{"n_layer": 14, "d_model": 384, "n_head": 12, "n_kv_head": 12, "head_dim": 32, "d_mlp": 768, "vocab_size": 8192, "activation": "swiglu", "norm": "rmsnorm", "norm_place": "pre", "norm_eps": 1e-05, "positions": "rope", "rope_base": 10000.0, "rope_fraction": 0.75, "qk_norm": false, "attn_scale": 0.177, "bias": "none", "tie_embeddings": false, "parallel_block": false, "init": "trunc", "init_std_qkv": 0.0207, "init_std_o": 0.0, "init_std_up": 0.0207, "init_std_down": 0.0, "optimizer": "muon_variant", "lr": 0.0159, "lr_mult_o": 2.0, "beta1": 0.9, "lr_head": 0.0127, "grad_clip": 2.0, "warmup_steps": 200, "schedule": "wsd", "decay_fraction": 1.0, "decay_shape": "linear", "final_lr_fraction": 0.02, "batch_tokens": 131072, "seq_len": 1024, "doc_mask": true, "train_tokens": 455400000, "steps": 3475, "dataset": "wikipedia_en"}
Each number is 128 + 32 x the weight over its row's rms, rounded and kept within 0 to 255. Layers, rows and columns count from 0. Numbers have three digits each. The size before them is the row's rms in percent of the matrix's.

# q: layer 3 attention query, 384x384, rms 0.099, rows 314-350, columns 0-95
# k: layer 3 attention key, 384x384, rms 0.103, rows 314-350, columns 0-95
# v: layer 3 attention value, 384x384, rms 0.0749, rows 288-319, columns 0-95
# o: layer 3 attention output (transposed), 384x384, rms 0.149, rows 288-319, columns 0-95
q314 127:111159118130142113148170126177152103155116100146082089094175113127173158111087085112146080160122103141166096170172089069162134137111103145114071107149159128169137134103119106126115131163141146133112133101108087056129115117145083165165165132165147150075097143114135123189113109153178103138
k314 126:172146148204082097141109156099112147116148193092166076138113113102126106118108139163112142124165126128099133120122111176084177131108169122129132112137194146182130076168149146152179050092092079100071140160100214156097104152143119041150092111149115084092164068138118124111143112114151123125
q315 112:126168145121099062037122091132110133104118087159113178107170157160126086105151136096145180167168109037149126122059137073093102085130138148086170120126169179166104163126163128152085118154142102116128138117134093091098194168111176150176151135084181174158057117129137093135170130122158125186
k315 111:156117059100151142107160119158129176185137167119119197131154139132126169090131094185117091116040134092141133131127107149158143149149146156122167084112175114087117106157125061133139165149133151161120149128117178084137126108132073091123179083155107146215148172132168140133124147071099119105
q316 132:075104131153125114138143176100196141121211129107201092138101172094077128134135146103147157113129116157154140142117095105085123140084096129183131138137116122070132117134106142108110069137136118181076130133121111180107140105144131078123120128073110118158084127160069138098126106083150122111
k316 130:154116161146165120109122102133191142119118140113136131125158153114151094140135119126141148095103089125098133149109130072092085137148124112114111133112138108138137121104137120056144094108153161132183206075163094135110141127141129113118139173196174136144108086108059135109140097187110153085
q317 129:120138204150128105151172123097160185155128129090120144150100120107152156144112077121162075128139131130133123096135129117133112122156152199120094118125118154140083117114107146102101101142130127111101063154119123084140164172138123132142136136141151111158136126177106129084139112129115078167
k317 125:192142124144149119167109144149134117135114123223137120111144131184118073072099167189149122129140120082100113139135123110085133125110120144137047122101056150124110119088108084074116105129131107110211101058143155093091107165131114148100112123135146138140108210047131117153121108144101146116
q318 127:177113174111091139128108166085128168020103112072099141159115182162179135111129148157187160149085117173118145166118129112108109055101117176160093070140099085081059127120189069133130149116102063107120115075142167093127112121159172107171101092093144120144161146031097107135100127151106110150
k318 130:107029182157137134126104153126112085144110154110128145112111147143081144106173141097139166185121094126133164130180124159084138105140137074157173153149114086086158121123153103143148106115097110096141071109134157174181082107135112143123135136188163157147119101140140161144118187162112157110
q319 132:146201117145099140180116127174177155125183112106152150114098169113099113119079130108156136109137118142179138162103087171123105145120113198118146119168178124128155104038121136111121131104106129106143091174146085189107094159141144152077109119156117090194157108070124121096117122107124071114
k319 132:165095119127110192144134122138122104160069114200172150131129103130122154114162102179161129107142133150146098111212092050146144107163129096135093187110145074142123165175099189141071098137198117106109129147099074119161131139124115132092140138117112082092126131116116123150143090104089127080
v288 113:189108079094183082161119117146152153110204109103162132099120119152093107105131121186157121126112087098113145140143112080147136123076082172146152082120129117066094120126100147157153148139108122105135145132135102106149167145111099088111108171133218097139127125114121141116111138118098186075
o288 111:116160128151101134122146124102186137076104116064159167185144058115074130188100157120142140155152142116152144145110157110154082171163135153120158173104117113126151147176139056104110108124147094111092040142108108186104099209147145166133156088090057158068110147136164122146116178143099093178
v289 114:129119114149123175192162066091151031103064115056135189137110171155160106076107147109089160122124075118097116066140062123156142100130132124136187179126153113152055142176152110082113154160053083137097146151224139133117102095064093111120170115159194094083156135122114126158153142080132091133
o289 100:152108163146103092093150151103054184117158150158143075121107103096184105128088143123109113183070159141086129110145154115147144110113122101096093082113101132071095172114099137040161060104133161101103115089086124048139154129175125107121067149116138136161136128104164092103127160125184087105
v290 113:132127113058133122116116172096113137174198105074158078158085127094105089136133169099152137148123137110108203136106112146116145133150167144070132185102120133176170130193111110161136134138178162130092175135177022129134181141162093167133025160127111170102097114156156153146111128163140191142
o290 109:116115118176112131082107114138160148072094104136115181146114087169132157119113105181100151073150092093142170093117118148114107197101119096150110127155055186134179126117041160154106111136157196070174151108174148068107145178117177195106147119134123153125172022120128114099150177123091112107
v291 111:096080147101126157150078141101145104137187107137098087139141121141127052123094095142183106139166060095095132150168050154105144152113068099157191183127112163089123084126099129076162130164075115098129191161181127172162099152110162127058154160132182069112124123172121134142134130124125153071
o291 105:130164208126099075170139128151156124126110087070159156174131097114160214157155179043140156166142161142175118140099145145178199115116143132102086152133143075155113157089073094088090120128085149087175132087120119105113109117080065146114128150104083168141179127124130101140132142158098136147
v292 113:106146191098104127054112153132114099161149240115118160101114170099187095130167077094140141139127187099166117195157150139111072099166096093160116140133129146120166077142178129232123125075140146146137142146189089095126047104091115158085134138146144155134136131073121124087100130182132139160
o292 106:114133136118167208117177109072158129097093068115172202085074141142156153135099109146098069036118123113133139071131131111126123145090113131102095082178102135148116074158173122082116165096080132084148100119142165106184180143055150063116109228103109156175135123149094157105105179102076145106
v293 112:109127176197165134144111130112151139132118153151126149143081167124166144105121109117172152110156166154154194166114139146136155146079118117106142145142087151106141132076137143171176129123154088135113133067000073130150109139138140093179183101139108164144175144109110128119085121147138145104
o293 109:087153087107109128120097176206103107119114156121099174075070131142073096127134121115105137180096208136105128047102146093054122135148108117192096174126152129122149126078146145122120151167118060147199064165226150138105153132125149153115096086109126096116105156145082195140158097130099088078
v294 113:104123095177109077116169203134121125117174099118158088078132096163126154124108088151093063144099136185137081139164137131110105117107119141147144147126136111144126080115095144109143128134109163079093115168141118146133114168171090131160094089158151130112133106104130146118157136114110220107
o294 107:118149187090105132120104160099160144107086147160181109112139133146086145124093158098131187043153162136093120155111175118191106134188143128147149081132121131132149137116099154132154053058153119167082176185178129174127100138164129158128126138120142133138099159055149129122127134132126111113
v295 121:136156106121133125149093104133114139115133211029134093112126198168091122101129102109114127123117084040109165195117075118113183121255193072149144146118145078131167106184052137152160136113108138173142117096171104162134178082104197103100149090121149043140116141128084159159129120106109088102
o295 118:159146130115154087102131108137086129128114137136106089128142131144108123170101139116135144103127140106122127099142088138142061072150128166162122063132153126149111146109102109212072122079170092110158066112076119099112109166129086178206155178117134161153182069166149136124100195152060125148
v296 115:102129204184143149133135091171104051170089205122175161098144164148132142109120089176138109133082118118127166105124128142132085107129120129137149135119143144167175182147120141091048138081149114162168153134089158134112203104141132056138144194191133107088130113139135127156154141129140101145
o296 108:179076059100180101144160089107078168096170128180121093129166086216123173058128131059158100100173064148125128137114138127142122111112150168161090161136132147110162127119186113107144088100096191131090163065134101157127118077152138179109167127152120158122149160172139070124108134172085163112
v297 103:133154136137127129120106143110162178122100122145135087104111082179108061126120109106099114115110104239065136113111091107098135123173104077134115096158121229077099075135148196178091094078143129149113084145091095115151080154117064127122166135160113184193122138132094134171146132118149106192
o297 105:145075100156093117144118157091106098151148144180056178144112119144121115128084142125130165190063127128136163118157146150105114108131172116107136108101143110151135168152145134100153188092106141121062125089119145159137088076122123143103098146082126141110173130088159140141069119206119100089
v298 111:086086075149057125110139153185115116153118130174168087107143168144112120059101122118100095115154152098136180186101172130165145138153143098123150130130122143057159071175147117120140107127130149137132214136138196131103068131120123138134055098094138145107131114112142133122112139144129250137
o298 112:113094148145136158061159121134093162118201097108126128150122157162148159097114189165089163105114128115108108130121094122094084147089169134135160083152064173137110184148173121145146146134133114167111098121105092195134155130139111143132141084109169163147104143173085123108193081123121121180
v299 122:125121175128137120100158086160103180126121143134120169095133178147120116073117089131129104123136143132082182180101226150136159152181173101130129153133121111157151167141106122080140131133211183117145116183190156151146128118133129175080128115121108192150141108114126129211106134163140115110
o299 116:093105113102108087128140116080139137088165158147114128121121185115129145113157124105101101106172102130134140075098113157081088147066145159127171114099112136130183107144180101145155136143079102160137103080163118111109126120181145037133184144153129134128098193128095098054115099160085154202
v300 121:099090083142140154100085132060114085130148144142105121121101152126050143110127122129140150111139088167131088136182145092109079170143191164141141127129148040074071138153117095130167190137190185090151103118126119107145144130183173112122089129099096076141128155131155141104114136137114050122
o300 095:112139076129127093147159105204137134152117187135158125113085109104093089113115147167121103063099134126133123130079128165198118112128086159108090097142105158137149080158168150142119130104138076125131150103158052175122143128126162167118159137127132113071134143181169070141160176140093141122
v301 116:099092107146115121092171065057134112151084119100171133145089156066053128060183080179169132129166163118161160116153151123136135109131071125108108146086087143100111178115088131140088134071147132084100161164121095115103149109131158137088189124161135165134121143115122104180112113128104143108
o301 109:129100132118122210110088164129099135093170076119094139115187153148161127166139153144112159164164116148091066148101091107099106152157118134189119146157165070100132100116109097132167166196085128122123093085154131150119138151132112144220134129152111134144102169169216141143103119086061138140
v302 120:069117121089125147103157141114096070120099125175160136121136146084115129114057136153176128120097057024140135100161146128120205048077129136090094077131105190191053103059149155177130140169120132169117172111192175101140153119133123095149191090140129000107128134103136090102112117039117096106
o302 101:113113150146074090084138122091170139114155122111120117151076109150132125105115113115133116169109101110157125159208156083116131140161134190147136101100186123116103182122133102086125161128113117164098165128127159085111156140092134101210098141123154196090154155185119157148133114132122143148
v303 118:060141105041131136089103133095135148128132122107148070142103120103129074124142010147118118100114167190089009096149138096136070132057176089122061106112140083139107111084137151159157115104078089136131060109186093118113061131136144117163124143116120141119139142109167104108129121104106125103
o303 111:175160164127135120089125123126171093089058145096096155138159136087133132129150151079087150113087090116144163161121109178137113142153108190133142154131090116084115105138092157110135136095229169093129131120106140142107104153143161109143141149094061139091156140129102193087086116104068177111
v304 121:088120129085173124058179156100118115172124058212092083150152131181094117108189132141126122115134121100130162134097113133134151117186057100157132131097130158110132152190102132101121118149140120147123133152235073109126100136113142196109103115119137164172101130177123127127170126132130182095
o304 114:101134090098112159105100130095135109098129118060132112147139155198173154114113078145101083121117119096152102153062149098121071110115125096062176114164139137132096087137145146143160086060150118194141091184097153130062146154159073141154144133163153132102090152133170139108107142133114153132
v305 113:088137108154116108126109126153118127158137143067144109178121098093059089098145175150103160130147085159061175199129164102128105141097079073132138122115128120074201108205086168052088096105034164106147106154162140123140108121126123130148095080135141089127122126156119123155146112122125203110
o305 113:134154187041163107067084115210144093113103133124130116096197185195135162142174140161163078101124124109109108148128120138168112158124154155154097200131119145136086121110141116158124123109083156140131137083186134139162174108118181175156136145085093201112088082086108143101178152131123140124
v306 109:146078135100077093104182167091098128154128165113181146109145116166078136136170157128105103121123120158161136210140132139133161101094081191118029142103084060113188202163155115182064106119193057132162166192121104135125105122114141067133086094124142140128111118152115123118151139103126174119
o306 112:137165082144129141177071081142189119154136128164141122198124123144196161103150178104123129107153110089146141124153160090134115147145139146121165153117158157192171120130109140160146128191073071148144129116169176079149160174158082132135108148095171120189088080143188073120120130169160120158
v307 110:134120093102090120130126143099108111137119137180114102112132116139044130054159057078119114110120138149130170159108153146133144056024048129092107119118153066144157145096108130115114108146103213167155105132145098129156195134166104126073131113107133117189118142131140130175106127107127151185
o307 106:088107111137187126133152103166196151176154130108110174156102151154110180136155136140189147103096129070118075130159128112138102112127111125113101143151114162113145137140123116152103105063105183155144120063141134147153121135124148110166126117106078110092122145082072122090076137128134107119
v308 117:081157129076142141115116212171149124087158105162127160143110155156086040099049143151074105103080155172140062128137158122121131145154223119094088153118146101097109058160091129190171125094141146100106127128110114086121032092135139134126146114121140078145133097070116120022124132144124139076
o308 110:087062084150143146135171126159130055144135167117160108101175144106072142141169183140076140097192090151131138104150087117089143101133113131162150084156180108115128147114144105168087163087121129137120121086197116131144104150154106173086054167112100096145114138184141111158131113069153158131
v309 120:138105168082135067196103151171125186193116119196138154150124094121117200143152137122148150124171170127072068189120087155120140137117129128149167179115101110094121094074147129095131109137163177057132141103185106121116137106124122182080194148147143154135131121135148133156115115106134143161
o309 105:115141111146076199166170154138143158121152110134178137146063091133103129148153161144132123094169195149135143115137096130143150105104137080140097104105171095099113179151110155124134130078143127200138147111128138168122178159118136143110090141136093175150097125120069105136133142105145142119
v310 115:200133126123174116123108095132137128132148147173087096145109107107162140140133116137126164127062167183084078055167162116134116137104156136154050149150119124043159253066097135107087133060031125117113170095159138124118089136133134096146142126107118096131137142114106137115123116136138213088
o310 110:145121133102145132120190164098171087159146140081173120091124132093111121081111139124123100110157105119105113154102162101213179131150119066161099107136128134156110149139156118149129150090125126155169073166095178059125140106130138215131082099161126162126085127085091117119084085152154088232
v311 112:141143107115111098107144079145139093172136102145122096138109118120124173139179126092134219120097132098082099130129129154161075121090105183137101145119084141090106089117137137103151172130072107081127133106129119101122159136098102114110197116158118131146132130161117140050129102121137175159
o311 109:057103143163130201107060174114104113116100125111158120097119122090126131115136109095109101137148160176183126079129158096154127128123165060138072138100117085127145149161118112113184146117129137155118037100119064088140151128137127151146179109110202167103079117091137095117128186134138109085
v312 115:123085138118180099096125114102114081156092116131113140120121113120139139113129092106106109136192094200152079167105133163119168114126115108096109180125116072094106142159099095116140115167076131127098072173134126124133083143129145160120107144124126070128131105096109141173185134127147133078
o312 104:090154143101147109190108170092125110138130128148144113154087127160151174054150128180131182157093080069126162094151166123156108124134153168186146113169137149123099070119126172110083155110129122176142141128175112092108172098159119068204119109158162109147081124150143100119098175140148156136
v313 115:089138083083129119130181182116113131028127108115127095159137147160135065037148208129133108155106114080147177137172178146102106123143202167106088111131116143162119191108154133162160144139083116167124122161096146142136080156139121127142131094156135108194093126172135143124112113099123125097
o313 111:092127150108134111147107119167128139110114117097174092152166126141098146098160072107127101072185087062138121127149136106150124132132123150090138186085187123083193087133168069050152117142107076120134114129120130161125162158116066130078129148081084147189140036124124094142152107146146097123
v314 122:179110103120168114166075132187133156130108127070133119101131112099093204078195074132117128135174087137068132111171111118129088129130081146228127157146146130062170112137120126089153090120127130141128130128242179085137171086134110117097156077162121079078121139142133126076112133143117094172
o314 099:143127134120143105103141125122094149214083187174094143140112124194157183134136117088122099110114158181149143130170084098174106172093138132069115099140133132153123151088095124113148089153161133144111143148102095175171142109108143129152105147129108124108103091105125163165077085097109070139
v315 116:191139169183100153151097079207105100153160173079136171087088169094113192162094098116104151145137102160170114136108104141140060160102153112103106142145113104078070103094164159120107171095168126107151074104101112133123185113104102129073116117101066142165157127077100154043141136104162099118
o315 112:092154052139121121076124124092078126134105127096101178132091130082110154111141104121116089139128088174148130097137144119106126086128164125160097120085051165141093102132124094088079113116112136148150141122162160169113140119130133141127149084116156075105129131053148025200130154127144079096
v316 116:171167090104137136113150105144126175203115151140204094113113194035131141168100088140135085094082145090111083174078174143146107106188245101107141146132116093139058095131167125148121107152078132047114077125116180143141144122138150112173204073083102080159114130131108149066154119133105109117
o316 107:138071121146110144135093166081110116064093114101144194104159120128149111107163154170158110113168144093109118093150140092144134154088130093131153100085148186138172103111128158170113238114168110125146123114143107162109163106140162113171113198099147190117127178127149182175087089108169093098
v317 116:104149123120098133109079115159129179068100118130113131128155114151130103121096156144156104114138088134157122130074082157161113125126093116074176110154162033120140139111110143158167113153151151228111104177163105160087057146167143107110070072125155078099098144119158127143154127069136121117
o317 107:117114162082140108143121153086058144146144124166131122109167131104136110136169104109138154209125137116106134159181121163140054119169115161144110126089146125089176089135060077115102087106127107131140162079184199119137169121119134082113091179171128152138183131169140139109074160161155171121
v318 116:098114149100117164129116165119134132138101164169137123136144091162066041112214146081168073121108162140187179137112156089139173090149113126091069103105103109171175150111140115114107109177200120100154189156105081130127104123153103132150084175108146108150110126159167122056095130135128136199
o318 110:142132150109134108114175053083162110110158157199085149141091128085124127127136147153046150170189155133098171173129142132183089119127122122096182183136155145140140109088124161080113119110115137138169103104116108166115118058113135186104109106108100123135131102157117138094201120133095150173
v319 114:133089093141071142095112086154129111185144146127128093108132113217131098150063105036175146116141088185064166158158157114140164128165138120177189091108118134058135094192132122152085142145175151139154150136081081161134113126104184091117088115064168111146116136133113159163110117176137175051
o319 096:132127102113144104123103138185141100101139153088116162187142156122139079104169111200115090125099109135147153050104114107109113076130115124110142125123129170155178151129127141121080083088122087107129118147141143131097122197166065101129127146189143151107140097130161118114189134121127106196
q320 106:155101125130143188146166107099146155170140086123150143144108163176073104185087146192152129056167140141129145113153072167141105117111099122113087126194137107152169179113117114064112112119142139153122036143110064076116146125070189162155070135118151174129105120080120145131132149103109138128
k320 114:163123168178056176106104135120182174096158182123168167101130143072170067107131142144137139148158145058079155103119133080123125145174131166142113159108069182120114082113141087145206106064161065159146123156077198189112157123102162147124178111127138119164102128113118098124134089145117133168
q321 090:118164151097114130041098129136129127052127143127105153095102128148121061112118092117113109164119098094149203097088133126105133174131095088125120149212086104097122057085091118181112103113081136133110102094150127153116074087130113101159113083158123108153113144159103140097179153140117135143
k321 094:098136163208138097125094168042054122147077105168123096105125127134119148122098088069152105132121081165123103112189145097140107137093134157183086164148136124089115163104124122060076173121095189123104138095151065149128082113147151142144158135093107099090111139068091149110154123130091140097
q322 104:112167090147145113140132125113154109107118116095149128124146118073162082099099110094151104173147122110113183135101112178144094151154125073127054150122186119129095128150102137183149134193107212082132123058134150105141102095125149125071111123158111115119119121096139125121118111147110126182
k322 114:165122117126138129111120200134150071053186142083124181183152114193102156110172118130135065154113145127129106121098149207138159194155121123171138105127099101132140153126122118177125098119154152138179125082158127093118115170184144099116117158143139132110141131193154142097177103131148107158
q323 100:120143022157097190174116148079150106186079117116211155183099152166163078165207149144132150089098155140120160140209150096115117079127104118165140089131168096164146134159159111128099179135155147107149077145107090093147098106186097103117079120138162112161088150099124091138127114115098161166
k323 094:100108153145114069142160098116093161123161133118136168111153198085142051156120134117086151119139094105098109123106097117127107120145161164136099180112090142120128082107159131135149120082191083091202153146131152208119134161114141211113148140129109068142082135103167128172152078107093115099
q324 103:121227118132173078068078063071130128166111177117117145056099146129176160139145115101140088161167046099143145085132095131113137108105130157121176122146123117110146072122117127205117149139116154097095108139121175222149117126150167136150190088124109132110152136183162106138152152174142088148
k324 079:145088101161128193119157162153134133078141151102087108181111122107139187131137171133171111090172159123118122139071139109147170117105096158141171151121161118096143125046109140116155117114150104134095168170124152169163110115137141104133115113168102090191156097186055139093158123141124147103
q325 098:132083100143138156134171174164158144130168165080169116153128123106098075128115130109148135103162155182116089152188109172116087209135090101140112118083134126172152198187118087107131185157148154117156150108097154112147122138111103050154079120147179116134072124116109105118137109198130143170
k325 100:123136195136097116166081147096168117123191164168114206110121113113154139066120129147118089158150113116093135123115120176090184136105131130104102106094123106140109111096224206104157110166170077117177086106135127142144122106145194094130179155137149146106193118097126068120048089090145082171
q326 100:112155157143119082156101131068097115090112138144125136105124112115130112164103112160021141145066119100120170114112129062129145091203140165124133100160145164057121110087098126146131069105116088095107094148104166177126052107178163180080167124157078131097152131077139107171098138145131083087
k326 080:152162087151083157118113127144114136099147155119137116150092079127119108098137147153129146108136100144158142153107146108135107126079116108109101105119168144175143146107132143126148141165099106176004180159110105098075195123149074116111080122174106128158124107120058111147187164154084143080
q327 094:100176095116170081111179099114124093101125134134090046097093140144178209142106118113120150129138087133113137098133129139168087058120131173158184104131159107110072123115102155136125104175124098094128109174049200118137125094101136148098174121105104173137146130147130129142119114202126106130
k327 112:133101122154143219129117165174170105121186157129184071126076119117148116063145127120170118173154180096127131128128073129153117154129136090132127104116064124142162127122205130135149111161167126165129085191163136152087148164119229098098171112137194090141162140101111111135093127140139121110
q328 097:119094112121137143125165174161171160105112191110119123136120189164176114127097157136166098161118144134100163109072135098170131130152117073158128112090187094118075105162134117088125113140122119072154142142148129108100083089153102097128105148102132149156093119191117109125104116192117114178
k328 080:118127150164147088148110145150109135110108127095192024105112171089174119098131126177130138172117122118164144103155102139128103118124142123165113084153057131112132141111176173131158201193135138142152095163130122103099171128105186135120150113133143071094142140126116176123097074145164120123
q329 089:140121121147154098164150118049120103167084111126173106130134142109139102112124110150116164073153167118144132081142094102129125109183157089140094090170099125135113105092100149049127130122119154050125114153157119102138087114193076127129159120139117175140091142128124144140130145127125229122
k329 105:128068102188147178076130079145123122167123121132193025205098164100136080165144112144159123126141161090190124172129135103082159134115116119194133116153107148183109118142084112162121155108101099170130156206165147153128138103123115121090140050112106113135106130109076133129135143096114105052
q330 112:120124118158152099123092104189150127145157113039156122117175205151120168165135119123119147140153169156109111135137179124101051154143087146134176095097123108255076135183112091170090213079135194070125121165165129114123151139100155139184135134098125153072118095176178158149136132124143086148
k330 104:121117155127124129139088151173104176169127185122094127083127132085176075115108136123118085118144089086076133135078125098069178124072119130130183150116093148117106139129124186166100107111128140158227098053122159121079157108107122049146153112126143102133148145097182157114083138061111106112
q331 096:098167156158093129159139149180132113138137090160091141119139151124100111120167093160140099080140162084183063124091102137119159106106153090110162135130165152167121164098093123063142166154091155164142159110105140038122116175092081143103127133123147086142107118087105191073118138186089134133
k331 116:146151147135139089090151152139157064165106158113112121143096184139092101127073071090107123150154127122176136098160143087187154117215116179145139127125145165110134136158040142111118108134104115130133140086092060122147142165130131124148124106118102136180095163132122177127133142150124142128
q332 095:075127130127049095161130111105105081173091132089129114123159087112100091097164167160115087111121149127112135109141159107121175169104203095098126115112135104148070127062055156134080165155150176102098035075173123066173133132099086158153148136125083127106123116156153135174122129103130161166
k332 104:123137138145125138101116131114097156177123122117155116180109133098145079108090180160132124104173098091129130137161176052152136100075128107078140178080128174120119083125127149153132135071134126136146106159190168111082149074105111104107149100097114147165152153101139126086112133078073135113
q333 103:124149118169129080133168091115067154095163073113159166121094085126124099158189104071097135138081115122116139063157108127141147174149109182062138077159101070093194104100173088118110144140144147153105118130110141133163081142167114182092161186158059138161159139113142154098110156112133141134
k333 074:135153109109072141125135096140153190169090175151155144055098142120161105120090104139143120101141129124137129151098109118100078142163169149101134110123145185123145111125031180078109095136169097104078134179106094207134151074098167137159157134076124175146104122078127043129070108141048076123
q334 086:125114139102112185113036094117197154174118184168126087133139123117090131111143131100137148144121135144114143113149161139126148183105113149115144123129087125133096185132114144186155149136120081130108152158133171224140144149154124162100116136147152076133134119178164079112110128085133083070
k334 109:122197161120159103160083154116197104110161181112098164106182152157132165137156136103110088156119119100126139115125134140120131071123138161114124128139152134125136147154157057066186153161190145125109121084153136091158152155090236101157120132196129111079105101146152153140121113133157106161
q335 090:158135106132160145139136179101127140134166176090143092154142170151144119077037091111151110079144118127168113127155139145143123083109104116155154143149176098188140110150173078137123156134122075137198138201097145078148176119113149109138109146153176172110138151165145113120164127148139102134
k335 072:135159087148136155154128125118126216105129142109064057123225124089162113072154195148138124068100099148098146117117153122089121142085131099092148143118145115129107138071121124118123173175159086149099135135119107145102147142118132121092149102106136088105132017141165053132127051101091144121
q336 097:138144078097079119153083136044143195141142182111116078097169133169115144131105097110145126165149095157081139091157195159167101130152110083132216143090077087188117069162120106183066113101166114140154151113133154198166084129135108119117137140168195166088080128134129150186160144107167123072
k336 110:090146114081150093191083175137171133158155143162174090070138173123167086091146204095193142074173159117078116120125141067127075110100125147072157120098105090129182129124203155093077109192118126087178139146146158081149193088129161129143140102071136120102151131106206086126125136186101142097
q337 089:130140146147144138134078147186164116070129177101116140107145126083126206078103148153163184128168136123073096121073140115140075125144112131119137147177112113092057194051144134090169145172136138111151123080162113062190131147107188154104165159138089129110122144114165143100141125128090071136
k337 077:100165115097070119127135170167140113074119142128135157144120154173084139114138082141157137129147126162103121120137152146232132129132107124150166131141123139124141129152126076096102103134128095114099062159093095115116201152171086135158086136102122173091173089124119085091143242150063123180
q338 094:124093128119136139098083075118059175089133135122148129070171161103100137137189169178107067161136101152108078154110126085105113139124149166169204147129136127155119164116138119127121120125212110146081133121116113155095152176097133178089088169081154197121130105150149110143109091145118114114
k338 089:116188107100129171089124144130122083113097108119124170096171124124110162099135129215152110109109128102106123122133123116190158169081108138165187119162169145133168122124158035188146127153155148105092130113167144140087169118119058095164130091143131118137122103142094115122108143182248146150
q339 107:064117141160124099119134148076096102102115178213121106121136101155074141142088192132138074112145129116113074129160160185101079125143143113169193100191142127141093138119109117210219164090146110153088127139207073132147080192106147128132107104095125134066141134094100148101153131125154097085
k339 109:082109134088133071134139201108124042102170129165092138137132159139092149166079140127105164064143181154087086116107131148208133077171149144091138123125125133100134156144169034088093151144098116097119131171105104093156110193159165126125128130102153101150083207128194107127140102174151106175
q340 116:102128139155116113157085149153138132162116148198128161098130126093091131121144190145143143188167135162102122139090118124131083168147156102087119096117052114096089111152162110126197160116173101149122094117121109109168130114106154055104131125239097136053082131092053111130126124140135164164
k340 117:144150145095059082109164129112147072053120120100110196169132129169123104158064160155149097088146102085099128094088161105169149114076091100140150081120131133139128187138132185090113135125132175105154165169133144161105122136124143109077158158128091179152105061117141122174139134107136126108
q341 103:143081155117151124149082130217187101136176120136152162137112194103144103097133193131114093099170105108128091109141098095119135100161119149143176090119153123203161104084163085102044184172118118116106190139083096176142143131142149133121148116040105117093139136130152141120162137146101107139
k341 107:137153136136132135147113114113129101114114115119102126123115134079099123136165091132105133059125134132062133116144145189152165167131063137148114068156142128151086138150170163129129132122075132134134153120144101144130125160164105139100169162121167107157150065147136152169059098140163123115
q342 113:141169094109142151138134153109168105197112127113164149104103175112091061100116104149086084114149153076102146089099111163109143109179143124130113124111122118130163063133090157100144107121144093083127160124141122134122114157162091039132149097121160150158120107156085146166144166146150152121
k342 128:077101110119193128098145080150153089162134109130142147168054085085154133128124162129111115148136151134092146144100159125121066157140110152141120114152087136155129148133145115083136175120147157152120150196137144061071117123148175090120127135187179069130109131161146092148101077112203118131
q343 116:102126122152144099126224120192126095092142093079142064105119088195105142142068055118170169118095156128119127120130085106108127101152130108158094114141170148006120119189088163124104149144113142105184081076134060175102130122170143152131171132090073143119138171202132117139135144149114147152
k343 111:084095119159131126112126131154099125148132119111136092082140104163186085111124104143185191163155127116132114095175122147124078124121125091090105118145097068141154118149153112141092145109119102095133095133122140122182136109147146144118155109132175120104144133169127145131114159131195145141
q344 094:152159103127162149133140075160095131111117113090109175145099132123100113198136157130081135146105134212147116152109180123166108109123102129173077106104152102116117165103112154202072150132166126122202135092095153142089118108089109151126122167174102082144172120186124144135155138147103141187
k344 088:168140130079109106167132146123095111150109122139156139065131134118159122094098120108095139081179123137117133123115058107129171170117165139105185087104116146070171142144041163138146140168122144152104130100092114122162133123113160187169141107103177134113114192104167178163101058160132153158
q345 101:075139098171072177120135129175130192129080121193161111126115150158121181117065109156058151123115111111135205148132150132161092124091114079127163151096149123057101112118142121067134046153084137117125121099101155153126121162131192154170101134174106091149208122071191107057138112072118108130
k345 109:136117209145154129098177103089109105143131134118120160199159124120146132134164130092127163110149115122088082132128061123132109107153162157189134137059113136127131118152107146121106195082168069122123145141133127129155136126111134149112158168127137207120098167178137040115092122164176154129
q346 109:139123108176127109111152076146149100165136146066146129129150086167074175186138192143078072093074128085083162153180170072097143156148126096141129121161123129113139102155109103138119084130135123180081121122156107119120118151140087211172105175144130160152065140143125116096129129073142149110
k346 110:117093097103123164161133110150157112118111133103140097104178137085186087110087128141145182111145140184118107138103091130151103156113159132071145121091076108162169135103178142115077182175142109089083141180086126126009112123096174082163160157156146065136160156116084081087123085161044112153
q347 107:120075127137095170150126119171166141197118077132133117139087062115140121194088156163121140192116130092142166106100097112188141105132120114129066141126106141092120181125117114124094128110148170124156120088055081180129145138107141091099097108127156149108102138115085103095113099089113114164
k347 115:142144106078102132098159090111136101096084073129110133117115091143121132188151101093127118086151114093126150127165099158172160092122143129108123117101072144091118127121135130095113147131128116132171121110161112131155144105107165201103103123102109122112129161053076133159095114124122171090
q348 117:150162144130161121127135141133126120082092077133144134116122131101115151088199108125174135146090160091119110188138149141116180176174135175094134150163129178083095181097121113106127134113155109089133080156124152069137159120079072094140099150146000186066157134095151125092159170125136141142
k348 122:195099165163133088087123108077113151139122146106140142133107040152097091111172098157129084150120100142130100109127133080153103174087128094136191116138145092188104097157063170142107095096123144142087112123101130090132127135157122118121161140161119166108162126158185162106087147132197139159
q349 110:123099135156139123135126140151118158130130155146113163124103122098154170106046197156175158170167128143160156135124109111145186148142097134105122119232118130109119109207132126141133126099116115114106147146105066070114143082102131110150110145090120103102103134076112142190118131070119142083
k349 119:109166128099073177157104126139095133146102100069164179132176095089122095113161110137150110235098097150122096145176162167090079144084101138150139096182095175159107099136088133192161155137110128170081170177156142151126122148143106186148141131180142130116161153122147091154154168110143118153
q350 105:157146141068169145122155156108188081103098139200095119150101100133151097135105077125065105108052160099137117151159148169129132119055119149118155108110167107136164093158110102162146100194107104105152124097140137138136155145146057087121157139114134086099132139129137167168114106167147093124
k350 113:147158072206133132066155082167192129100119130167121121174128114085163106127107179077098137097128142167135168113165167202137103162198113171103094103168095165127055144135102118157163084135147100129081129125079139152114100055127132080174148111101137141158118057142160109174120082101157161114